Each number is 128 + 32 x the weight over its row's rms, rounded and kept within 0 to 255. Layers, rows and columns count from 0. Numbers have three digits each. The size before them is the row's rms in percent of the matrix's.

# q: layer 8 attention query, 192x192, rms 0.0792, rows 156-191, columns 0-63
# k: layer 8 attention key, 192x192, rms 0.0832, rows 156-191, columns 0-63
# v: layer 8 attention value, 192x192, rms 0.0881, rows 128-191, columns 0-63
# o: layer 8 attention output (transposed), 192x192, rms 0.123, rows 128-191, columns 0-63
q156 109:131090168172089159092104037175140121138102071128101121089130138123152112128121107171084122159138149109141108137143109210108151138056049081159141143122103155035170161106059093101114109090145145
k156 112:166143097132101090121113098104126106131145116105105146097087124118153145136187153157135181125171182128116111150137132172130116186107081135185095189090132071115117124125054083105119136109150093
q157 109:081099103130137140126126177157065127084168185147133151143084110116127127128121163127107139169121131121141215135145106122174077135161121073159130120104120138124138127160085175154149206099108121
k157 101:113130181071136136124029157120113152114119178115118156093135136155130111110102159088179105140236141086072116124131138153068104125068085092167128160094094166155112128164136073103176185170087094
q158 112:115174100077153198181171132127186109103135182122139148127087143096162113098094134084120089102102076174132108127161108097127159125171154132131129044097135151148120130167154075209147053180115142
k158 117:097114128121097144159148162122118133045082095123159088179137105100105125099151142158097075139096127153095112126135103145141125149119133187041086095093135112110124163124139118141094114114089056
q159 107:047121102100123108089053176148176155057134133122123082112191069120164069086108125104127172142110101140076172108150113164142139145181115137144146140081117144103132120074115111116130136145195171
k159 108:084109122063160124082149109133170100146103150094104144143132163132095048080102130127164086100096145151124115118073106105194149109168148102137162041118089145160200138157098105171101125156091151
v128 111:158068116078166139096095109126137137075081142157134147170120149130069160135122199159112170102117130026165142116087163158143165096106153123111140104120104182122144095115108136125135149072087178
o128 102:124198124160071159201141111157127133111119148123136115118131170120125219078129103125172109151120088121155128117137111141065125108138155127071161082121123081123104126137111132175106139134193084
v129 108:107168111141104095201087125157142101137168111120133145182142161088086112107143142072051132131149147163086136086160175122064141127148126144109142110139136135155088093088114117175125116159174125
o129 108:126140130131131114121082092203141160110141074183117110183172043146159105129120092169117140157109077119112168121059044146125107178175097127098144085162105085130157150118127155159123120110099131
v130 103:113103172130115153176127143170099123108133140099158115176178075083083036146180109153107120122159127118201124121083108105057141134171124125091155098117082175133091128097122146188143072115144142
o130 100:077168151122166091149105072116108102171079124122141130141116113144103163045138135194123168145117149192119133148153167102192123112143141075125160099155119055182148104071175162128056153164109110
v131 100:133179110145113168127137141111126145167130126109145076099142153102126134130152190084152105142134128188175106152110074152192107141187111126216084112101145121143150092142095113098143087183142183
o131 099:174114126118106155144119109064153168114114167145126126181101111135120102106134124149136104104198146146117110161166148156109123157110085186156096121160164168139140149191127136128162120135204072
v132 103:186109111127151153095149118093136147117123129146156124138115152180124141178141128138078119152126123138080145121098126146075101122112127106107123114122136062103135068108107142089139144146054104
o132 095:082140165119165114120121154151077158131196112101164191141127158144141122153121146137155131153137132106138136108180110172100169153179119054141159112130149129142088086170173137065121073134170075
v133 095:133145131127128138170106076085202154100162126097104134199167146104119051137156186106133136110130169095049121132088126105147079164087135124080081173149163118127151122143114131116163149157104075
o133 098:119193190138093136124119143140097112121083137113155123151076060139114115119155123158147022173149104126139138090151142098108135135080107137155108094157123126145120183125156118100177081212091024
v134 110:096139096117128076092137129052188113129128132093128049138091136188136068150099136109138080160050164120059099117117202104127127143095154092044104110086118107116115102125146151181138153052111095
o134 102:128110164157151166133150120145143090154104144160127179172170160166155143089127100085176136118065126096166056083163053169155107159153074086065184161220127169134135122174125117120176179090145068
v135 092:145156193115167211140061203118071162102146112106142160140080094105079149097193102159098148097133108145108132114121123154101125152097131177139128105141143085076159142131122181128113130107095110
o135 093:062154106148134097141061087100158079186130163133194122088154114089170112097144114054123090099135121113150149142119177142142119120148134146099119152093101073166146143139124089075142223104122117
v136 101:164157132073112152134125111066171138207109162108088107120115106159126122080112124139115119081151094064118126129144109152165108086165116177097092144116156104168160107165135111164194137088119132
o136 099:126074106143114166132062141137149156081148121142163168096122132065136109077100114100131112166046143199161136134149130121122123117073088124134122151083171132122082118123166088152156144111132133
v137 106:188081115108137089104112189135130176161186145082121092180126174156196178184127225090129114135096116154134095053120139142102135138133160074103129165116156159110124116168110140169102087191164162
o137 115:119124123144087130171120103121153152110073044150125174086114115173112135094155111113111139134142123138164158166093160178097098138168168155107146111146140165092146102096187183119110132125095130
v138 112:182115121137199131139114160148127158124159164097124133128136170146168081100156117115140112091053135143141120127159099104130080056133068146210114165140149130155131173147132102103191121089153098
o138 110:132101099122115132133196125095157136134103140111097164104187075114180055122127136091126047115112112141128108131101149104207110158105122125117082087101167108052120104143157098123093107128084109
v139 096:087114198119129170121115079090142080103075139111092132171083144140148158110143191063155145143178149061127136127169139100083158175114086126093121154130114105185157130170143122149107107106152116
o139 097:185116085137128124085175103088100133182145114167132138126083111127104091144155049156115070166168184155110060134184144186089145084131099091189167166113114121143085146145094132122063118085126128
v140 105:132155136105155082108127190106127135131050153129128092104155136116092166079115170142149119166150113120118145123139080095137136125147143144142126168149148110111107169144147111178209143071184094
o140 100:189037081131079114199138105125137148140155102141143131068105124150118111135119080081134150152126180135077130101060123144169059150088138095193133134136083126112102183117097160103120151130082169
v141 108:169120133157134069088132121174168136162150138129115079151111146136154162095112095134091182138107073093197135099178104132093143062147124125084133173097102087081117112089155082103109123119212156
o141 107:085122087167136140103194125109134134097112142125106135164093135140143102074139104127139125120117052127129187092196123183168111063120188156124122103156167113133143144076103118162150186140132209
v142 099:155131175132137112131134174041084107111163165120156031165054116086129158144156116035101148150186109162113133104153160126167141159100111129179113104106122120109109133173089131116158077138097118
o142 096:173169073121151180117156105160178090113114123176102146107105107183156111085152150125189085083069107105120089156182118146103143117179158152100122099104131095085090166135092115113142062129129141
v143 100:137101106180124136066117093085134153101065130126033160154127150062171155145157181128125127133170161127142119148169167147153107148129120100082106099098132100116137125110153091160099123089115131
o143 094:128149172139154125132109131155084155135139141121126169162105057132088046156095057086160096078165150091095104091192154132110152141150119143182096138133133150128053079169104127153130123075176087
v144 092:081123157157083134139154130152160151136112207059106108089170096092166131076132083145169064163107133104092122118117079107175110126076101156163150156140126081154118151173115074124200155144185163
o144 094:159131119078110116089083214075091117085098133123149156088087163149143110149089078091141132137114158159151064115152161111209069153069139126099129097141142182133124164094111129184157124103124098
v145 105:151115141132073147134081172049117144098121145136153127141146144102109117156115129146149155175154107151165177148144152106127110191123117121153147072099140121087102117108104132120074098153088152
o145 106:095228114136100106100114067137066182124138182137083148112095141177156099124178173091122128106143141134176060126153139158101134075130109136152144082120123118131078154081127106119119125126113115
v146 099:097150105115181107139092100105169127097115105119094086107154096081096117134109174108145145160151125107064106113133144151147120155104203065158111072095137148100149188166141109113137134169107166
o146 100:093166081149112149132111103054125120123151140131136167108135097174097091152121173074098158134122160116174099125104113123079085078087072129101105135148126125091142074158059153127134096107134166
v147 103:130135145128093075140095151075168104123154131074056108140090138133141085084153148131134148116114154148074115155134076112162104107120020100093159092117127125171149093185113128110172106091119082
o147 100:139113105130177156171220166148099098074126134126149067136127161158166105096168134127110053120144096082077079070102133083067130159093094092116133152077101129122146141145095149106142136128075075
v148 100:108153132101200116141102215147109058142119147097135104021111148180121141134123110116200177132140121110104173095181125169228101092186132095158164112147141155103114124171151071114126121110195098
o148 099:150103109082110118117180133130112144065128153167184105177131109153106107114076133145164121138118080138117115179106159154161105082141065119160138196119118173192172083130146101121097114133149176
v149 106:155086159128123146140150099066145128086156147094103169167083094143088109159178152098117184131143109107135159108134138097119183086081090044043151141123161120077082080161083178106172160165111093
o149 107:169097141180099170112132072139067078087094051099150125135107112110199145142129155121112144110160109142147166134150105141098106188093126121168091171095079101127161192086130154102142139112095138
v150 099:157120187098122119178117096070160083166127140176121068168059142104154118187146116146143099124151113127105153215123172099062134062124102112120123174121104167108144133082147186104163112125053128
o150 104:146117126152147139104135131157133104105113057110078139111166156127125107098210151135160092137105148080158147163087132141051189173132131156187141110150095093157155167106099188078099110179137096
v151 100:130131104167150147163102144099138171128078091127140081098122109153121137086121077143138112145145142143167099111067119098169179157151142149122077197089109138112147167109118177103113103095142146
o151 101:183129108110197148170213097098130133162115178098120186076103183112085118196135092131158162102142146105174089148097122073118112156118167104121066096129125152151142151202139095120198172173076119
v152 101:116127142066135119083099098116123087094170155124143090153138154114152166123149148120150110079103075139128155150123158162096152158163142160137124165140118145124111128181082099102081110202112120
o152 104:074125120174085107112109115143159136090173134141110138064147140175119150127110182154148125163211130149130126099156177149110157147102179118164119170078161128101104109124098071122160155105135131
v153 095:136109148146079111109130159126142119136175157142124124131119123068148112146204128117151148084118113074115201214137125140085195156226137154137137086109136086111143153086144056109173157127165125
o153 097:166143131145107130131143126181147137102123104179073137164190119117113160051108179164095106171073068133069137106171138130157139086110081128160160146101093175116124166091142151116194132149163135
v154 104:073119120148178117080130117145125177192142149113162142089083119153134113130106168106094112147086071131132108162077169150193114200140135157072143102122094135130194086143178150191165157090118159
o154 107:149180119135129214126201142161171111147128162161103167144151198090123125161104105180176133113116160143097107116065143142152135093089147169130079130121090166133140162183179119179094149059146105
v155 104:068111151122113106123140153138148132103142117159179091101112116141118078149073066145155119164138065114140113109119134098192095130054131105098127120170159062171100112085083095146109080114077171
o155 101:212169158106135111100126189112144136122184084138050165140104125141181062081123118116178177097178154106105109138123124133092125089086116090158146170094128155157076212104116161110092127111102103
v156 097:107097134147069120146116151132102120170080115148140160140091163137127101173049143109089169131133063117113182127138153199107192154159124114086090145103096206097121117099120112093127146135147128
o156 097:148114113021125139142142094139129118102142094129144150110113078094118175116192136173152140132098097153068141092170077152111113141124142078136135117106127104128115140181080186094110126110172132
v157 096:116113128171091123146130128096142139151094152094085137103199131123131143101149136166156157152090173126161123112107154115123129083115086163109070115120130188170120136114128187126116061163136108
o157 100:114100187117136094205120121119071085173141085077108144220131097156181143112131164089164106128154137122121121106121155104148051149055113068146143140149149075126137138158114141126118142112176102
v158 094:141166146141105140119105121122183137158160137126165180129127127152177156133100145158100118109157100099150178142115108157141157058131058144085104144150093095124169090122098166122092090112201149
o158 097:120111045163119188061128105118087161145148090134088082135138170042086099138160091135159116132130106137104168115178141123128152142175079134110169101146213155120074110127115153195102173130147150
v159 097:169165154094118076123137148154136211054098097156184123110127180164119141132125138138111150092202158069099101092099194122213099154159125124153183099155127077105151116139143148133116111064085088
o159 102:131153134156101146142116106127120107159109144128151151144166066133147033148123160160128139069072126200188155085128082138125130091131131082148147147121170158123136075177145066134122128127138160
q160 083:128121157143143080096093158171156118143140133124107145067173140121086088155138117133134144147103112118110185128155171155131123146098153114090102137123211147131158102130085163107094160189079155
k160 073:144131126134112184113107128073189117151086126139059106158113123097027141131127172128130064123146100099132053138121144135079166109156134101223155129097100064164188153129110179082143139118100129
q161 078:162124149140097145122116068154090121129076172081152170113173112129087131113109082167135083097130181152101160133111146179171119065136170117155150135077153127140168141119163108130151156062196159
k161 076:140131041121141173132128134106170139098124132105183095144115135106126124118107157091141137126132199127141068092122115110100163128104111143131126136190125131155128131150118115057058147120121139
q162 079:147134148151145142166089105169160133130092129108116169176136123124170182110159108083059126178205079094078139082089081133146107125126100159129167183149119107105139051102151143108075130128161097
k162 077:151138115133075134110123103170096146125097071149106166148125134079153078106151082137093094100080184092089080114226151089195101104156096217130141135138166178125170146168096122156162127108167113
q163 087:123141125105119149076131162133140082147130140109119111130153075109045089111092093155081143103169163131151115082125098084142099131117165101136142114159152088114131108190148152066164108100097127
k163 089:110170124176113125192119099211109078168139161109125145120096099162169127142172110113096138082113139078115208095086103101179098141158092101131137099107140109137168066153131119131091155135102110
q164 078:153114149129122120097111175181172127072107177118158157050122145075085165140141129103085145117104070126150120111121143068175144167106109072104147099199159119095133070128202137108130141118056132
k164 082:106130092126148204126078177163129085120137151141081092126197152129165119127148188203139122160158124142075103107141112114118140085152126093133064153121114136153122203162127115053104155110065137
q165 079:149101128101104123144141121182099133065119054059141122131174112088162141137112130174078139074127101129127142169104070065151188160139069155142144133181127154128150123156111194184187176083089149
k165 070:104171160113173138102134128087131130139157102160136114112091110172179135105144137149146162110179162165131166116106173150157078139150150082112128132093129073150163076112153124145085109166142119
q166 075:090074141076114159123141112111113124104097083150094093133086129109193096083131119083118127184110111127068170100147111180138165170136141160148152141126148122152132151072147150049159063142162071
k166 087:129113096147140154175118142122151127117137191078165125120164123111110168128134106117119184114197159228118122108050163091103147129123166135078163142160134131110103092111150132169115140109108140
q167 092:149116163122113112071135145121119158096128093097099121105117112142131138100122150105129065078085130143168124144134142131144115157050154090152144179191125131114104102143079094141110130160085166
k167 086:113145170138112175105152157158070132142140115129114127124155111130175097192129060151202125095128153154160099181164125121146114157077159059088172095120110161169145051103198097112158130153151120
q168 083:105104104151120141093125139080131060138108158123106138048135093170125086138142075089147097109101112201226116170097125172112112153132116163151073116068211089164148113160169114124169148117102108
k168 082:177112070160174088125104151123138122113139135096161149107171150126145103088107202122106090131135094168167229117108118150092148130100146099111157127174109108140155183155164117088142127154134190
q169 093:114126060140075152154145130119198105130092200118150138122166170134113136112114104144141106127116170153091111186119117101145211183182136164143152113050163164128159122106128111175131160106160144
k169 090:135109119125099182091078098118143112065133094115105120145041134066068128113187153069104108130148113087142162100211166124130119105174139199125085136123112088114112151125116099148173095060155146
q170 090:078154121161130141154175227147136132101129119105117187113147145131115102135097079126154125146096173138183104152078077100114144175129183087125156134150112151173174051089198102127144172186098109
k170 088:110111086089131146122120126097129144158140087080108111195085092117168155166153165081107094141075163151169121190176116091093112102152090134160110186126116095169113133096118139142174080122132130
q171 084:164117091122140083178090110096145156156146138172131081089173154132128100162171136101092138118150173103082168147134154154161080096070070128117132152151104127120129101117105164118106139055178108
k171 090:102112117123137135120028131082125110161158177147127134166121139128098105123139131139104135150180122116128030123161192115130122101157089095134151166125147152150179118164116158129102103165106064
q172 081:141144119153089129174120161106103108156094106135123100089163133058120136140142145149085153091150224133095068082174129134155092067139101163121076063204106139078126113124078155085155181088071139
k172 089:112131076127097127087104077072125116112091135117099111163160132090100169110128161115100140143078110101068105079168139124082097112208153169168129182120127124132131124095105132147152085078121093
q173 089:137127096108128097108101092091179112147086104089103121139128139141151149173070089081129156121146174103103171108118081117114058100170097168156159158082132116148145089069116184104148130106057111
k173 079:179193098173067163112126094149126097170096106115097131134103101133071146065200107082096153139126150101090068184174149184117098089118127186115132163167101186137148072118136165104148145137084103
q174 092:140081113184156200154160098073119140189107114095138123180127109103112149151149086074203091130154098138125130138096143111200123150129156138145106146131110134196138124139091125106115104120119121
k174 091:122154112143100111079126152076111147215177110135134110077125152126101111147139162060084148129175162124163073098123170119135149118179077141157129139106104130157165138180111147115161135105146101
q175 090:086097172111200145150157056155102177142153090168114180193094136102171131179072132177128181146155100129111133109159095161096146119197163120114139131130143121191123143143170111132068136051146115
k175 094:185119192095105191169163132170117135118147077164154138034147174135095156160131088166156108139135104116178135156145120172148063163108149156131164136164155117102172167104201075105215135208126081
q176 083:138099108164141108171158194138134089070074174126119096108192155141033115090125183120203102127104115135145118127128137108125146208112150156120079095175157091098122089078181161106108171151147127
k176 096:172150129092093098119120111108149126121167135129141159120120139136097114151192157121121106161119145068164055132101204133181080150132161140129109151169083145152124103165084118168165140096133061
q177 088:118108102129063171096071147137192144108104153091150087166136173089109162162127093112146208069082112128126122110109114127144090118175157148132140129126104177140124125143098123142086160146110152
k177 095:151117134169182022165155097138085127165165165105143102085113108154176120094184184089102139118113111166169109092123132143138151107105096112111114185121101142081131111183060144130160175097151147
q178 096:108102136123128124099131119107148093096093064111093093116146122105196106154160136139085191141181151133081165180088100144116145084135087145139128131113133166069174099126140140119043105112131147
k178 110:091082131120120095090093132104099107077156163110131157115086185098187112080056111181104126139104176131127165147094145146116182152161072111132117152134063115149149126125201125141135120167158139
q179 088:135142154131143092130181099185105177099148132084083098130141133075058161117166174147150115109105124114105168103201122113167164159212120143153192103124215156178127126122130166136140152096094146
k179 085:139150142076106162160113115168143128072137132140137095103073094110144121144154094112130104116124107117159155095137113076082154154124146142100133111143141135178115123177152140073129072179112138
q180 107:146166123105072091093100168107141150146111087115076122057131173069128116109123137113148160066193114067138127120115099089146123108130093151096157136162144112109148110112127130142144146154135163
k180 097:103104158159151150098093113133116110112155074132127115124113097163128182127154099114141135163118095116102166136188119137153135120124150174175111155075046178137121135180080143159103052105145177
q181 097:061113102164098143083109106097139069113136144107133131054109119158166189104118130146144140188136132114158088120136049074097083084184110138071140141113099131143119135087098197099072092096070097
k181 104:083095159124153103103147119148102114173102080138120141116088098145134177090186050120138119142124133174152221161128080125093126124153100145175099111179169145114146081085126116126160114131163120
q182 098:138119103197085103146083165109120145142183084131044086140090140114162121153121145145109110144153100118080161146112111192145122128120121170181123094101132136169092085137094234161175158118182119
k182 103:134105159114104100142126120126128129101144120144149152094128089163123092113126107225127098098133107151106151160111103177088184094167124083157110144066131123130134064141158167130084181164161151
q183 097:158161127124096079111135129142128141108117161145110151122101100121102138153134155086042144111153124148203093139137166096152132074124142159079148155069203131137083097149151107133125135160136120
k183 098:118187135112102188123160168089139095070123126153107099118149150117102122128153126093087107100103058088096068135118083129114095101139156111103108103123193140117135122207158148146146093146132163
q184 105:200120114113191135165181072133156137065049137192131108138120069109123111071146149093080101130114158140153144150082185159159109070142163187133168080037143155082167178117130115150084106132085090
k184 109:144088176130113159110051138151073110083098169149122135136144170162157109100077138131138126117120161134165199116090140139105155104136100140103193083118077117121165169124094078141105085175131113
q185 096:118167179104165115124092107152161088121170112143107093094170127194204123152105160117090138121117145089103109133184121084117043135118153148045152048111166136184122114129128099118158117086169159
k185 103:170141115110104175117178170158156109173150030156138111093187127151157145109077181135115122079116161083155192082195076125115118119117127181132137152179136117141103097104193154084142096158109103
q186 108:129132093135075047117116112109162126117103172148113107139082167201163179065137081089108168131148141092112158164118188178157113123156061132086155119110098162121120120064129125145159139130187208
k186 104:081145157104126136150097144172179141135132072115107081091104117120128109029162143139156169158157130135120147152165139154128145105117203077121086088118113146105200125118068125169094097093114170
q187 109:137135191091169085175145157105114150155074088085134120136083183111186112129092199118153140106094101140145130141120120088081105106070158056152125151103135106151119092139100108201199147087101094
k187 109:144141128157073057135151167176127195148171158151112140138124182131165099133127098123188128112083129047118111182152191127144121133077125137124147139155096112203133154043140131079174140153115140
q188 101:180071134148176139116158124124141149185129117106182123092124109172112133101145085159157135119118183091205105152069133137159153156098075121153098129091103131126159121157088161106060147173063151
k188 099:169146113160125110154095099109098116169148075131076130139141101107149107151077060106169125175130121157138106065162109123128101055123113085167162100124145072137076137139175135133138088205148190
q189 100:158118131081120079164108057121085167119174096130143135094132125090084093156157119151115068120141109087060128130117141106136044100176161086149162158169166142151170129107183148086215125104117136
k189 105:117169129073093162139120221128153136111130164095083086115108114190130149116122105117178114107123136104123117168136095101171119132139169123129146122139118099046152115062146181162113107091094126
q190 098:165104135051080124161162107105144040133166154161126185104124142098120105139132170123122105165189177123117141148145186212159144109123131113113128186106112099106099155124109159128157129066169105
k190 110:119134100141159155129097119101124110099092120103159094156141132102181084115153085117182143117151135159089122110144154155135111076167116145144152085145130138147121150158154064153114108117138187
q191 102:130088186098107116142155093148130179169131091139140153166129193096100210162059172103097105123117092131146126126122109139120148121136135103124121174107103163118162172201119119144255114106134106
k191 109:125117149127102126137121157138155164174137085121075129136172198104123076130131116149168125131129100125112127168137077104106128114086143120159136118141166186165153096118155159103100049122107195
v160 092:134063127128182201138113133060125184230170146164117113164116172162167098119070158121135131132159069119155139129166107099134092105184111141156160109129150117132094112166182109110154132120165162
o160 088:088109082110138142130203146154128138134088065078123149173104128121047121115115089113158132089153107145109071180188126144122129176147172132130101133090092119148127117141112087104085113108102101
v161 091:132161086159140130127154124155123152138130098135164138128127122143133096125230178145161112164106142152159119120084128138131104138141071108111121102134161132178083097092140148249186128166139076
o161 091:146124171096127118134141112149115149133145096155088088116125103136074150130174085155102129125208138125233169150150127107130132139141147134137140122162136112102097137150147111060151086143129154
v162 099:092156132128109149072173157122043113109146109081221152221096118135144145113115228141149111100118149123175187169115180125123113118084197108127147146144109105118127113145085134152122094134100124
o162 089:102146145122177157101158164179127123179094190114099162114139116139123138129125100105141117157049133121111115091125067055124129182129098143147172178115182159145144172151169070106185097084121097
v163 097:115138136137137150138093120068101162133147128063146151125106151080106138186144095132165152136137184144158107067122152155134135103214092122121122085139139100053097164179141119171071154086065133
o163 090:098143132110134127122098122111112242109074150138130145130174095154162111088093165141114106086068166152110120107108089120134136161130151108137158108147181117145107137133061119151179138162056087
v164 094:146131148142104156210163189113045114107126170086127138152173128116091105177097074177064113106159110104103130125156117097143132157092095151163125123143114134099128117097125168162145097165174145
o164 093:122075108158093065156047133122158159158077124116159121080099131085115076109172146146128123085089093152132143161107117096155102074145119140012104061100098110094118102131124060108073156148091139
v165 093:137141136098101128070110110141144134124156135088105156089026102120118015120167149103176125142162138123117095064163139126125082113104065141108145141086135109069109120120090128130190103130076070
o165 100:152171101096164065150137119131131200038174111098126152086115074109104117124085118109175153137103148111117120175210133149163097112113110114195139156171123150130085138121115174142103182122095192
v166 093:125139172146143166114125105140192051148115135145147144140189176072103117124121071140192122110080111104102102135108159118102129119167161219153181101141128170177162082091083117156117131152174180
o166 091:146156164101091135072097158131148109085129144089149152120120063150118143107211124122047087122170141182141130130159090085215157162119106129105110151128121121123092129157163121095108141152089109
v167 095:060109152126078099124096068154135149153200159112183127135094147136118172158083148172132151080158176172137086068190196142159104165160085098091104134140154097131128113107118102137180153138069116
o167 097:135169108108130112105135094114108120087101126111138128151066114101066104102173112053131124091089110110107114139112130130162127103172142156170146101116140195154144093178167126160136091140127124
v168 094:133077072131127171215116111063153165137152099141129099101093085122079161150127130149155131144136176116079120094122089103123132116076166184169166063196167175128099035125126147136153136132143157
o168 088:091151172182068185000065158191143151147149158165167160102180112141129102142134147090093117136142156120137125167127150140116134133158148134087132145090147164137138139109143118171121152106151103
v169 083:106107107156088147102131093066130134133109148119121124116060155145216139069120185105100110142132117111176126114073092119108161087099119152059157129104086080120106108091144102164055099165135104
o169 080:098136132118166175151167169100111133102129146079147151141101170106058162130078135108156112098104160133125157141154164081112137131106184093155111102105130123131112089115140106161151156134113106
v170 088:122127131176185114184121103112116157145124042107141082145119157133094107126139132053137184131132142153071118169140108123096088146149136108141149077180142167199137098131178123068119111129093086
o170 088:127139149106108123046138101133141092125119144193099165151180126169141167127208107162159134103107113131157050139111140160095132157153137103140105172116119166105135147149113117154161101096114160
v171 096:171181143101155131072146110146089110095135116133114160134140115135125145106130177038090095092129158071103104112120103143101150174120081067129160133164087110112106143187080148109090102134150159
o171 090:101077159118132098176125101129136120186188160118052117128132153140191132106141119140103093174123181152089161128153117099144099085142134155160173161155132141161145130097110098128168161106120130
v172 093:084145146120162112039129111069064168133152104160128153169171112145090163130131151096056107166117122086094150097154157172143113139176108156156082114129117082126129154114104113130155171138200084
o172 091:179109108119083137152119129128123162200089125168098100165133127169131147134104139105168094165117156139118175145122139119143169143139095151151113137145132111129109134102129108072120147116143135
v173 079:119135114119139139134114138127170142082120125193179063126082148123138103127105079111160134149172151147187149110141148169124154109056080134123142085096114146139126152103160179137190172082192132
o173 080:153112124129099163130130135123111106162107068118137145096127106128151186144151098093120114161154101109114139137135125128141180165177097112157118126124154138173130087089148111114194156192119126
v174 091:137130114154148135032110171166114136158109123093175074080093170107092085104138160114090116125103090087136173108116129104130144143134152074028111103124097186174119131190148116150137133187099111
o174 093:146161140084172099129178093114066117099175112158076131105137142088135161138145142134151152179139137206198082104105174154088110110116137110133122169133147086166118102126190077103068088125063138
v175 089:123126099155128116108135138070095080131119157108143122090080116102107148080136140087120153124141170093092175088126122150130054171161092099129139128151128127132160150188104200112116152090077159
o175 087:117132175089155147125107098107177140139137122158141134146138120166112097158042143115116145169061102129128125166102057160119167101088146163195168137120124108133223101135145109077167096103169117
v176 103:070108123104149089161115174095233142150112118132181073092136138131114106161129170120129113123092113144124101126110162116146082161100086150071086048116118146149107117147151059191150099166096116
o176 090:117219130177181182107153151135122123099103188130076127164165037127057141099138125188160076174119130115133136142120105104111193159147182110095143151171160150156090079116118142150120118143082139
v177 095:152143105131161152177120099143146097113135155132154110143125159114139082158149089125117213106171067111191146102169118077098086122140148157113166130083110096084113107177153135103094089163178057
o177 095:087120138165110148121154157103202148146138138049146137118153130094118112076114167126115114052141154160213092155059135123121136163090114140133145170136179214162129049128087093101175142134039082
v178 091:126113128101130055130114066108147147130136152120174154095097122125146089156077154132115136135098087115039063119164128124105171123121108162085121169160132142157133093127164122141127094184086097
o178 094:130178130172176144129122155149132102062125088128068115082131061151117110052224121143176072143186116117115077133097179060142154120140172140161114116148122125181170112138113133147086096128098144
v179 092:152170082163157148157141139100157165106115110139165111149164106079109122075101068096089127092155117138150111141090115106073123155128050131087132167121157152106059142123110123136053110120121159
o179 091:071085150158107123088104140109083137155140102072118112125116152117130155104172167141186133093085131122125192127150129146158126196132151112129128114122083051095159086157100093139177117121187105
v180 092:114106150188131085113123192151192100130053171156116149095057065136081151126118146079102147090135166087084119109132131056135125112105137178108107068078104112123150151090104161162152094150131105
o180 083:066237173166095198106186087133131115148102120060131127150161036102112091123118099134156063177195123185149138146168142121144176137090150114144179140124104068146115062146072161123081154134106139
v181 098:141120126133134147190144126151155152128113104141096101156117141098189151146087120146151102114120097081061099139104120093153096123158103202119149130146133124130114085161162110132148118190136127
o181 095:133123092129127178149123157133124098110105184078155120104122141121078102123215082150143164169206089132151145111125165113119144135106186125149134121124117087120139154060125166126109103126165110
v182 096:059145125104157138133165106142112087138035141115156101075125074134145159096151070135098142157151115164201136109081105114116131114114141078065171129157155134107107127109143079213167152158116138
o182 086:190149116160146131035116154093101161102174173134122181160114150066090105146109118117118080130088118142146137139131147102084146127094175095135147098130147146198072131122096130160135121114106132
v183 092:111117165107107185126131131162215065083097114105154106114111126145115164088128158127179085151133106107096143124146108032093118088105182135097155132096155156216140153116106151125121141138199148
o183 097:105122122173129099100110152143114082137168118151117119105131107091135104125136107152105155072182153153170116148147139135168117114130115131169116133124139131106163111185184155177085119110128085
v184 094:148150160116160183102138134119061132142137134109128050143178111164087141179142138150115136101196113099106151117080094130114198143162134064158138158131191159152128087133140132145141137195210131
o184 089:100152100121084069082084169096135104177123206195089148094088123134089130134158131156021105129131175108138095185092175088130119118139109119055127103144130168114164173098160084113107096136156138
v185 095:114111151120095099056087129150110144120094136143107161135123148146112132125127083126081100119130150148075155123105113159158099086140132128152135085120142158130202180152144199068136130098041117
o185 093:152129142111131122156071120137119126116131067129140115130122132164174149132060082118114153173095151066123164134156074107131131133180104164122123077134118085103140166140090124184103117150148121
v186 094:143145105107140110097147141144161106107150124171183158119094167110102118109123110172105112130085113008079128118121169091113083157132129198168138111129101144117191091126159081110138140124070170
o186 088:167117127156132184157155102126142114100087183080169111095171096119088187147150111092206093173082088180169141112077073107152121101193087181110112127161130171103123131120129165132057095196130083
v187 087:132147103083187136114089144147084137138185099139110076139200175173054132112130154128175116118057139100102015083181153127107103149133107127197116119099144151167124127125140128111171130115071131
o187 089:184088099114095145076082115156148095124163164180039185168123083138146172088127104161080147114162133096051119154097104186132181117098138139125109162148097114142108113161133174082062118107169151
v188 084:075140090179087214098132174153144116166122138159137162139121090157135152082154092090113145135131129160157135099102138105146143140159076151112190174146076085118098158115188134103066111153093076
o188 091:076107153127113102132124097093157082081119165157111130135139179130155108078073128163129152091056170110071073136168123111079120124092137110136119077162133114138107114120115104146115137141086107
v189 093:163103122114118149124146042150141154120150131146091129162168162116081110195161157163092135112127096106118149115112155146143091121123059148101043070181134153085113124138150154171078133121114141
o189 094:111103120118081091142146197086143168072110118097116076082112079124094119120136144154164110114151149171126168103128101160143139131177126147080119123191165084144172115054085139070078135167147190
v190 095:111043150132169139184133156136131088164167145142136112103117157135124124144155148147172080108091128157134078153182143179140160143058124140139101108143089162103112102099127105145161124102192118
o190 090:150208191159058097086115134221101175118082081110138192145160061129131128149190113131101096134150081147135133110110110076187140106136151092078114089162138152139110129124110136109119100130084104
v191 085:142172062167110150138141047170128171120092123136112101174144118088075141120160092098185152142057181165114096198141154136191130090108111139159154118172120095112104105114189110103124085142120112
o191 079:177134149113110173128143188164102147058107134191128115100136162120209103152163139096136110101180106105102089133139119158122138173078131122156132115143093136175130122075094074126138160160113113